{
  "intermediate_size": 768,
  "vocab_size": 8192,
  "init_std_up": 0.0171,
  "schedule": "wsd"
}
Each number is 128 + 32 x the weight over its row's rms, rounded and kept within 0 to 255. Layers, rows and columns count from 0. The size above them is the row's rms in percent of the matrix's.

# layer 3 MLP down, 192x768, rms 0.153, rows 0-48, columns 640-703
size [103 104 100 102 103 104  97 101 103  97 103  98 100  98  94  98  94 100 102  96  98 101  97  96 107 105  99  98 102 103 104 105 101 100 100  90  95 100  96 108 104  99 103  95  96  99  99 104  98]
[[120 124 144 147 127 138  78 100 164  95 106 147 102 126 193 113 153 144 141 116 139 123 120 129 183 130 149 100 167 132 111  96 148 119 165 143  73 148 128 161 147 159 154 127 104  60  91 125 139 130 101  86 104  71 192 120 150 104 148 177 153 147 161 160]
 [119 142 125 135 112  98 167 149 167  90  91  97 180 162 130  81 110 197 166 117 143 119  95 153 177 150 116 129  95 142 122 112 121 135 112 143 121 148 158 121  82 163 135  94 142 140 157 133  76 157 159 114 117 151 110 148 159 110 157 114 120  72 144  99]
 [ 96 129 158 178 100 173 152 164 133  91 124 107 174 149  99  75 149 156 142 154 131 131 131 154 144 142 138 103  95 166 123 116 143  65 134 134 132 144 117 118 127 151 102 132 166 139 100 115 125 133 135 123 108 114 147 129 137 132 161 186 108 102 117 158]
 [ 96  95 172 179 118 156 148  99 192 161 150 178 131 148 174 145 175 149 211 110  83 133  86 101 106  32 109 142 116 151 122  80 109 146 118 120 139 183 120 128 131 123 132 111 151  89 136  71 115  72 120 187 140 147  97 132 117 204  71  95 158 144  95  88]
 [175 132 167 116 215 121 100 150 134 163 131 111 119 110 112 202 100 138 146 194 108 159 117 148  94 154 161 109 137 140 119  96 102 117 111 101 109 140 117  73 193 163 170  79 143  71  96 150 102 172 136 135  64 135 155 116 106  97 103 210 127  91 171 151]
 [ 95  97 188 108 162  85  84 111 163 104 156 122 151 174 111 116 132 115 146 166 150 113 117 139 149  94 125 108 119 134 116 180 113 124  82 122  66 167  78 159 109 170 113 107  88  91  68 123 132 134 145 126 146 145  98 127  98 161 136 186  98  94 164  93]
 [133 123  89 202 138 140 128 146 102 110 156 167 152 154 104 144 110 158 111 135 138 106  67  97 137 165 105 107  62  93  78 178 102  73 179  97 181 116 134 148 114 175  85 109  96 159 161 132 122 159 128 127 128 154  97 141 110 108 118 135 151 187  72 149]
 [ 84 152 169 138 116 165 108 145 119 107 150  86 157 151 109 173 134 123 179 132 113 115  78 116 122 158 124  77  85 109 126 168 157  97 117 181 114  79 100 121 134 224 202  77 100 133 134 117 115 114  69 114  95  77 128 152 154 120 141 162 159 143 120  81]
 [154 128 129 125 135 160  50  99 138  98 119 159 152 114 111  96 108 149 115 135 136  96 108 166  95 123  84 133 137 147 163  80 123 135 104  85  92  66  84 181 103 155 143 129 135 159  99 128 151 171 109 162 135 136 126 121 120  90 131 173 132 146 107  65]
 [110 150 134 114  94 130 106 143 103 114 194 119 201 148 159 110  77 130 122 128  65  82 113 176 189 119 153 104 138 142 147 107 106 138 108 124 112 173 113 123 137  96 123 115 134 142 143 145 179 105 156 147 151 129 151 113  97 113  42 156 111  90 150 157]
 [100 132 116 127 179 135 131 152 208 150 129 143 134 106 138 166 144 128 149 148 124 189 136 110 112 134  71 103  82 142  95 115 117 105 165  95  92 122 155  56 121 136 113 130 119 134 156 115 168  89 144 153 140  84 122 134 215  70 200 113  93 155 170  88]
 [125 160  95  81 183 117  99 157  76 134 140  88 128 175 157 139  54 110 129 116 146  92  86 147 136  98 159 134 151 133 171 123 121  72  90 127 139 181 132 114 109 165 134 118 108 135  62 124 104 107 179  83 145 124 138  56 148 148 114 128  78 106 112 158]
 [102 190 107  84 123 115 129 182 110 148  93 159  67 106  74  65 118 128 111  84 117 105 108 112 142 179 115 166 106 110 121 147 160 112 133 113 140 115  81 101 184 141 174  87 123 206 139 163 148 105 120 159 170 117  98 147 116  95 126 128 119 129 106 171]
 [ 97 100 110  86 195 149  56 143 145 108  96 177 123 139 121 130 124  65  60 153 100 178 128  99 126 102 104 133 133 102 146  83 113 139 184 120 162  83  19 148 171 156  97 124 109 169 175 124  62 165  98 120 158 156 131 186  63 151 135 156 132 160  93 127]
 [152 127 146 150 151 144 150 166 204 184 131 157 121 150 141 103 105  98 147 127 105 135  90 107 150  90 115 119 168 112 125  69 172 143 129 172 119 111 162 147 161 121 156  84 104 169 113 178  72 128  95 127 156 108 130 174 168  44 127 100 136 131 158 145]
 [118 163 108 152 108  98 138 182 201 119  50 130 113 113 107 104 140  51 108 157 148 154 142 108 108 161 115  93 127 126 106 129 153 100 113  88 110  96 147 141 123 126 145 174 120 126 148 130 141 148  96 155 203 161 188 132 130 111 141 145 149 134 111 126]
 [124 128  87  84 151 118 151 109 122 177 110 181 140 160 108 104 198  75 114 137  91 161  98 180 115 142 149 129 103 121 143 140 133 135 122 131 107 113 131 105 176 181 126 111  59 168 186 166 103 104  74 167  65 111 107 110 105 135 166 128 104 125 139  63]
 [161 169  72 139 166 101 142 144 105 114  45 154 111 154 125 156 131  73 198 134  87 103 123 130 106 129 124 115 144  81 168 149  94 156 121 136 154 161 101 149 217 224 154  79 140 151 122 109 163 144  72 105  81 124 116  90 146  73 159 126 125 146  99 100]
 [173  67  88 153 114 103 115 139 140 125 133 167 103 168 124 154  98 126  85 161 167 201 179  78 103 194  89  81 148 101 116 171 154 188 137  99  70 145 143 162  94 158  83 136 150 121 146 145 137 175 108 146  98 126 146 157 147 115 129 125 137  99 150 159]
 [141 116 111  85  65  91 126 188  90 120 109 115 128 119 145 155  74 111 101 138 145  89 144 117  65  65 145 106 146 147 151 128 112 159 128 131 207 153 132  96 100  75 162 154 126  90 116 166  80 110 101 155 122 158 130 121 125 117 119 114  92 102 145 159]
 [146 100 100 209 100 107 126 115  85 153 134 180 113 140 107 123 140 142 157 146 112  84 137 159 110 172  90 140 117 188 119 104 139  76 143 136  69 108 128 140  45 150 150 114 136  58 135 160 164 126 134 141 167  38  74 140 127  95 134 134 156 116 165 119]
 [121  87  91 111 170 141 165 209  93 174 106 126 131 163 139 140  99 187 144 123 116 105 170 101 147 104 124 118 112 171 144 122 104 137 166 174 151 155 165 134  85 110  83 108  89 153 114 146 136 153 116 117 161 108 121 137 120 165 140 104 118 143 107 152]
 [133 113  91 144   5 107 123  58 172 102 112 141 110  87 165 166 169 151 108 129 127 111 209  48 108 122 125 128 151 125  88 169  99 162  77 151 117 150 124 174 113 128 135 105 147 115 191  73 106 138 105 133  90  88 104 134 140 101 104 165 135 152 141 152]
 [116 120 131 121 128 143  74  98 152  98  83 160 152  77  91 158  78 115 141 132 116 114 107 102 122 156 110 122  69 162 135 102 125 129  77  72 187 170  89 157 165 135  88 140  90 119 170 113 130 122 191 106 114 144  98 142 181 105 122 147 104 130 126 151]
 [173 119  93  95 101 102 152  90 144 107 114 139  84 186  90 153 155 141 107 109 104 113 144 148 159 156 166 139 117  71 118 122  82 123 180 148 134 144 140  88 130 180 152 152  93 139 145 126 113  95 143 139 109  66 133  79 103  90 141 111  99 119  79 163]
 [120  98 135 170  42 140 142 157  72 107 166 172 175 173 111 135 182  81 100  86 113 114  99 215 140 118 144 105 115 154 172 140 108 134  98  57 169 152 134 159 190 157 152 121 107 204 138 168 100 131 152 110 170  85 135  79  94 174 130 105 142 166  72 116]
 [ 13 155  98 148 104 113 150 162 110  97 129 103  84 125  93 166 125 142  79 148  97  94 140  94 117 116  84 106 144 113 117  82 123 141  94 137 120 174 113  88 126  85 140 153 120 154 116 100 135  99 144 123 209 199 110 129 151 180 214 154 161 116 135  67]
 [184 141 170 109 121 166  78 136 199 104 119 144 117 117  94  93 151 115 123 203 102 118 221 143 173 129 106 138 143 165 100 132 111 110 151 151 120 125 108  99 111 156 130  72 137 110 114  95 135 169 112  97 146 174 116  81  72 139 114 144 102 163 150 163]
 [140 146 125 122 134 185  97  88 199  86 179 143 108 109 139  73 144 167 164 138  56 120 148 143 126 156 124  51 206 142 128 117 145 176 110 110 101 139 121 146 186 193  94 109 101 124  57  86 130 114 171 104 109  71 158 127 146  93 138  62 127 157 191 131]
 [150 189 125 150 153 146 101 136 145 115 124 113 105 183  85 146  77 131 108  97 119 136 141 156 136  78 206 109 130 126  80 130 112 157 141 125 186 116  35 144 146 132 136 104 144 172  78 158 116 138 166 113 149 141 147  81  80 114  64 153 161 159 139 187]
 [132 178 152 174 115 158 122 115 160 177 140  74 131 171 147 147 103 145  91 132 121 128 125 136 104 127 102 136 149 146 127 150 120  85  42  85 116 144  82 157 177 101 113  88 145 126 100 153  65 132 123 136 175  94 119  70 144 106 147  77  87 132 138 155]
 [157 163 103 144 107 129 120 110 124  69 158 158 105 136 126 136 187 126  88 173 101 127 118 142 131 141 135 127 124 167 183 131 152 148 123  84 137  83 168 129 113  80 128 176 150 145 189 128 103 130 137 173 139 138 143  90  78  67 112 146  96 174  11 128]
 [101 113 163 153  76 136 143 121 168 128 144 150 180 143 147 116 126 124 150 137  43 131  92 141 201 117 149 116 144 176 136  66 109 144  93 144 118 160  98  69  79  99 156 168  55 191 124 166 123  89 156  84 166 119 156  58 121 139 204 118 170 154 138 163]
 [131 199 157 166  91 102 158 108 125  97 168 131 142 120 145 138 130  64 112 171  96 135 114 123 125 120 133 191 115 128 129 108  70 127  98 152 161 100 114 156 122 135 109 185 116 133 124 158 138  89 133  91 157 190  97 150 149  62 136 126 150 118  96 101]
 [124  90 136 176 180  95 147 129 205 100 169 133 111 149 103 167 159 114 121 135 134 199 122 158 149 122  98  75 106 151 144 174 146 154 136 136 114  89 161 137 175  99 132 155 151 221  44  90 121 130  98 134  56 100 137 139 104 113  67 175 204 113 171 135]
 [123  95 100 117  70 151 159 124 157 122 126 106 191 141 138 176  70 139 173 142 105 103 155 143 140 117  73 170 146 115 174  45 136 166 113 182 142 144  79 108 161 104 151 173 132 163  73 154 166 179 185 157 126 100 177 133 114 146 171 121 180 133 194 128]
 [143 106 184 130 112 128 144 182 183 104  92  93 148 186 159 144 176 149 124 170 125 132 195 102  67 149 150 135 153 182 128 158 147 168 159 151 180  70 154 135 138 101 165 177 131 139  83 161 135 147  71 125  74 133 106 183 162 123 105 141  94 111 148  79]
 [112 116 118 188  58  70 166  88  89 127 135 115 142 120 127  91 155 132 164 109  98 103 133  97 175 118 142 197  51 127 188 149 172  75 116 106 103 122 148 117 143  98 135 147 180  98 114  99 148  95 125 142 178 169 155 161 159 102 145 169 166 138 120 132]
 [115  95 135 181 136  90  76 113 107 104 103  99  94 157 175 142 139 120 146 153 131 115 165 158 110 123 155 170 107 103  79 115  80 133 134 130 110 130 109 146 131 116 167  84 129  87 101 173 171  89  71 127 121  94  59  70 147 156  63 110 132 133 147  53]
 [112 114 133 128 166 124 128  43 116 122 122 172 117 164 151  72 159 120 169 121 120 121 168  21 173 152 149  96  73 101  83 104 138 120 163 128 110 141 142 124 115 119  94 147 137 160 163 176  87 133 160  93 162 134 107 161 148 111 105  73 171 154 159 117]
 [184 107 174  80 147 158 126 152 176  74  64 129 100 114 150 112 136 127 117 108 151 106  98 153 174  74  91 151 112 178  79 162 151 113  89 102 186 145 101 137 153  88 153 126 110 150 184 105 174 163 123  98 153 102 111 111 115 176 140 148 157 119 186 103]
 [130 128 114  97 184  80 154 121 117  94 115  86 190 130 113  85 124 157 143 153 148 112 124 128 126 163 120  94 129 134 140 100 143 118 154 133 170 160  87 112 140 162 189 110  96  79 117 137 103  96 164 161  97 110  97 123  82  87 133 170 158 153  91 211]
 [178 122  87 165 154 154 161 132 183 130  93  89 116 137 112 110  96 117 163 108 175 152 137 220 140 138 181 180 119 136  81  84 111 159 161 168 111 123 122 129 100 159  95 117 175 110  85  95 199  79 134 145 127  84 160 124 153  98 157 116 193 159 165  86]
 [180 178 106 134  71 138 147 103 120 150 102 160 125 114 119 122 158 171  70 108 125  89 146 171 155 167 163 123 110 140 136  98 114 157 133 161 125  97 180  95  93 145 125  97  63 125 116 206 119 162  77 125 168  77 128  88 121 119  94  70 107 126 142  70]
 [145  89 146 136 111  98 132 145 117  98 101 147 105 205  93 149 114 170 144 139 108 161 118 126 135 153 137 101  99 160 130 184 123 149 140 159 152 125  85 130 121  81 129  72 124 132 103 104  75 122 162 109 177 154 105 161 104 120 131 148 121 138 105 118]
 [ 64 165  99 156 154  72 136 158 150 155  88 139 108 116 124 141  95  88  82 178 162 123  93 157 141 111 136 207 104 110 150 161 153 206 163 130 146 129 135 168 131 119 162 102 147 131 136 114  86 182 139  72 100 118 156 146 137 130 120 158 126 138 168 150]
 [ 80 102 107  69 191 128 147 106 138 168 127 128  62 208 114 161 137  72 127  90 178 154 108 139 133 136 128 123 119 181 168 133 144 119 166 107 119 137 118 118 116 175 109  86 115 125 108 158  72 102 158 151 135 140 132 140 148 157 102 145 174 194 160 105]
 [ 99 126 145 142 158 110 130 112 159 151 114 151 133 143  76 129 120  99 138 182 124 158 167 183  89 116 153 113  86 123  88  84 123 132 141  97 127 139 127 106 109 171 111 132 175  70  66 179 132 102 133  69 158 143 121 134 120 185 102 138 107 172 170 124]
 [131 137 170 129  85 123 127  98 153 128  65  83 129 152 138 159 153  98 108 158 153 123  68  95 139 121 133 119 135 121 123 140 151 179 113 200 148 132 160 106 150 125 142 198 115  98 111 126 146 142 138 127 101 167 100 111 148 102  86 106  68 161 106 116]]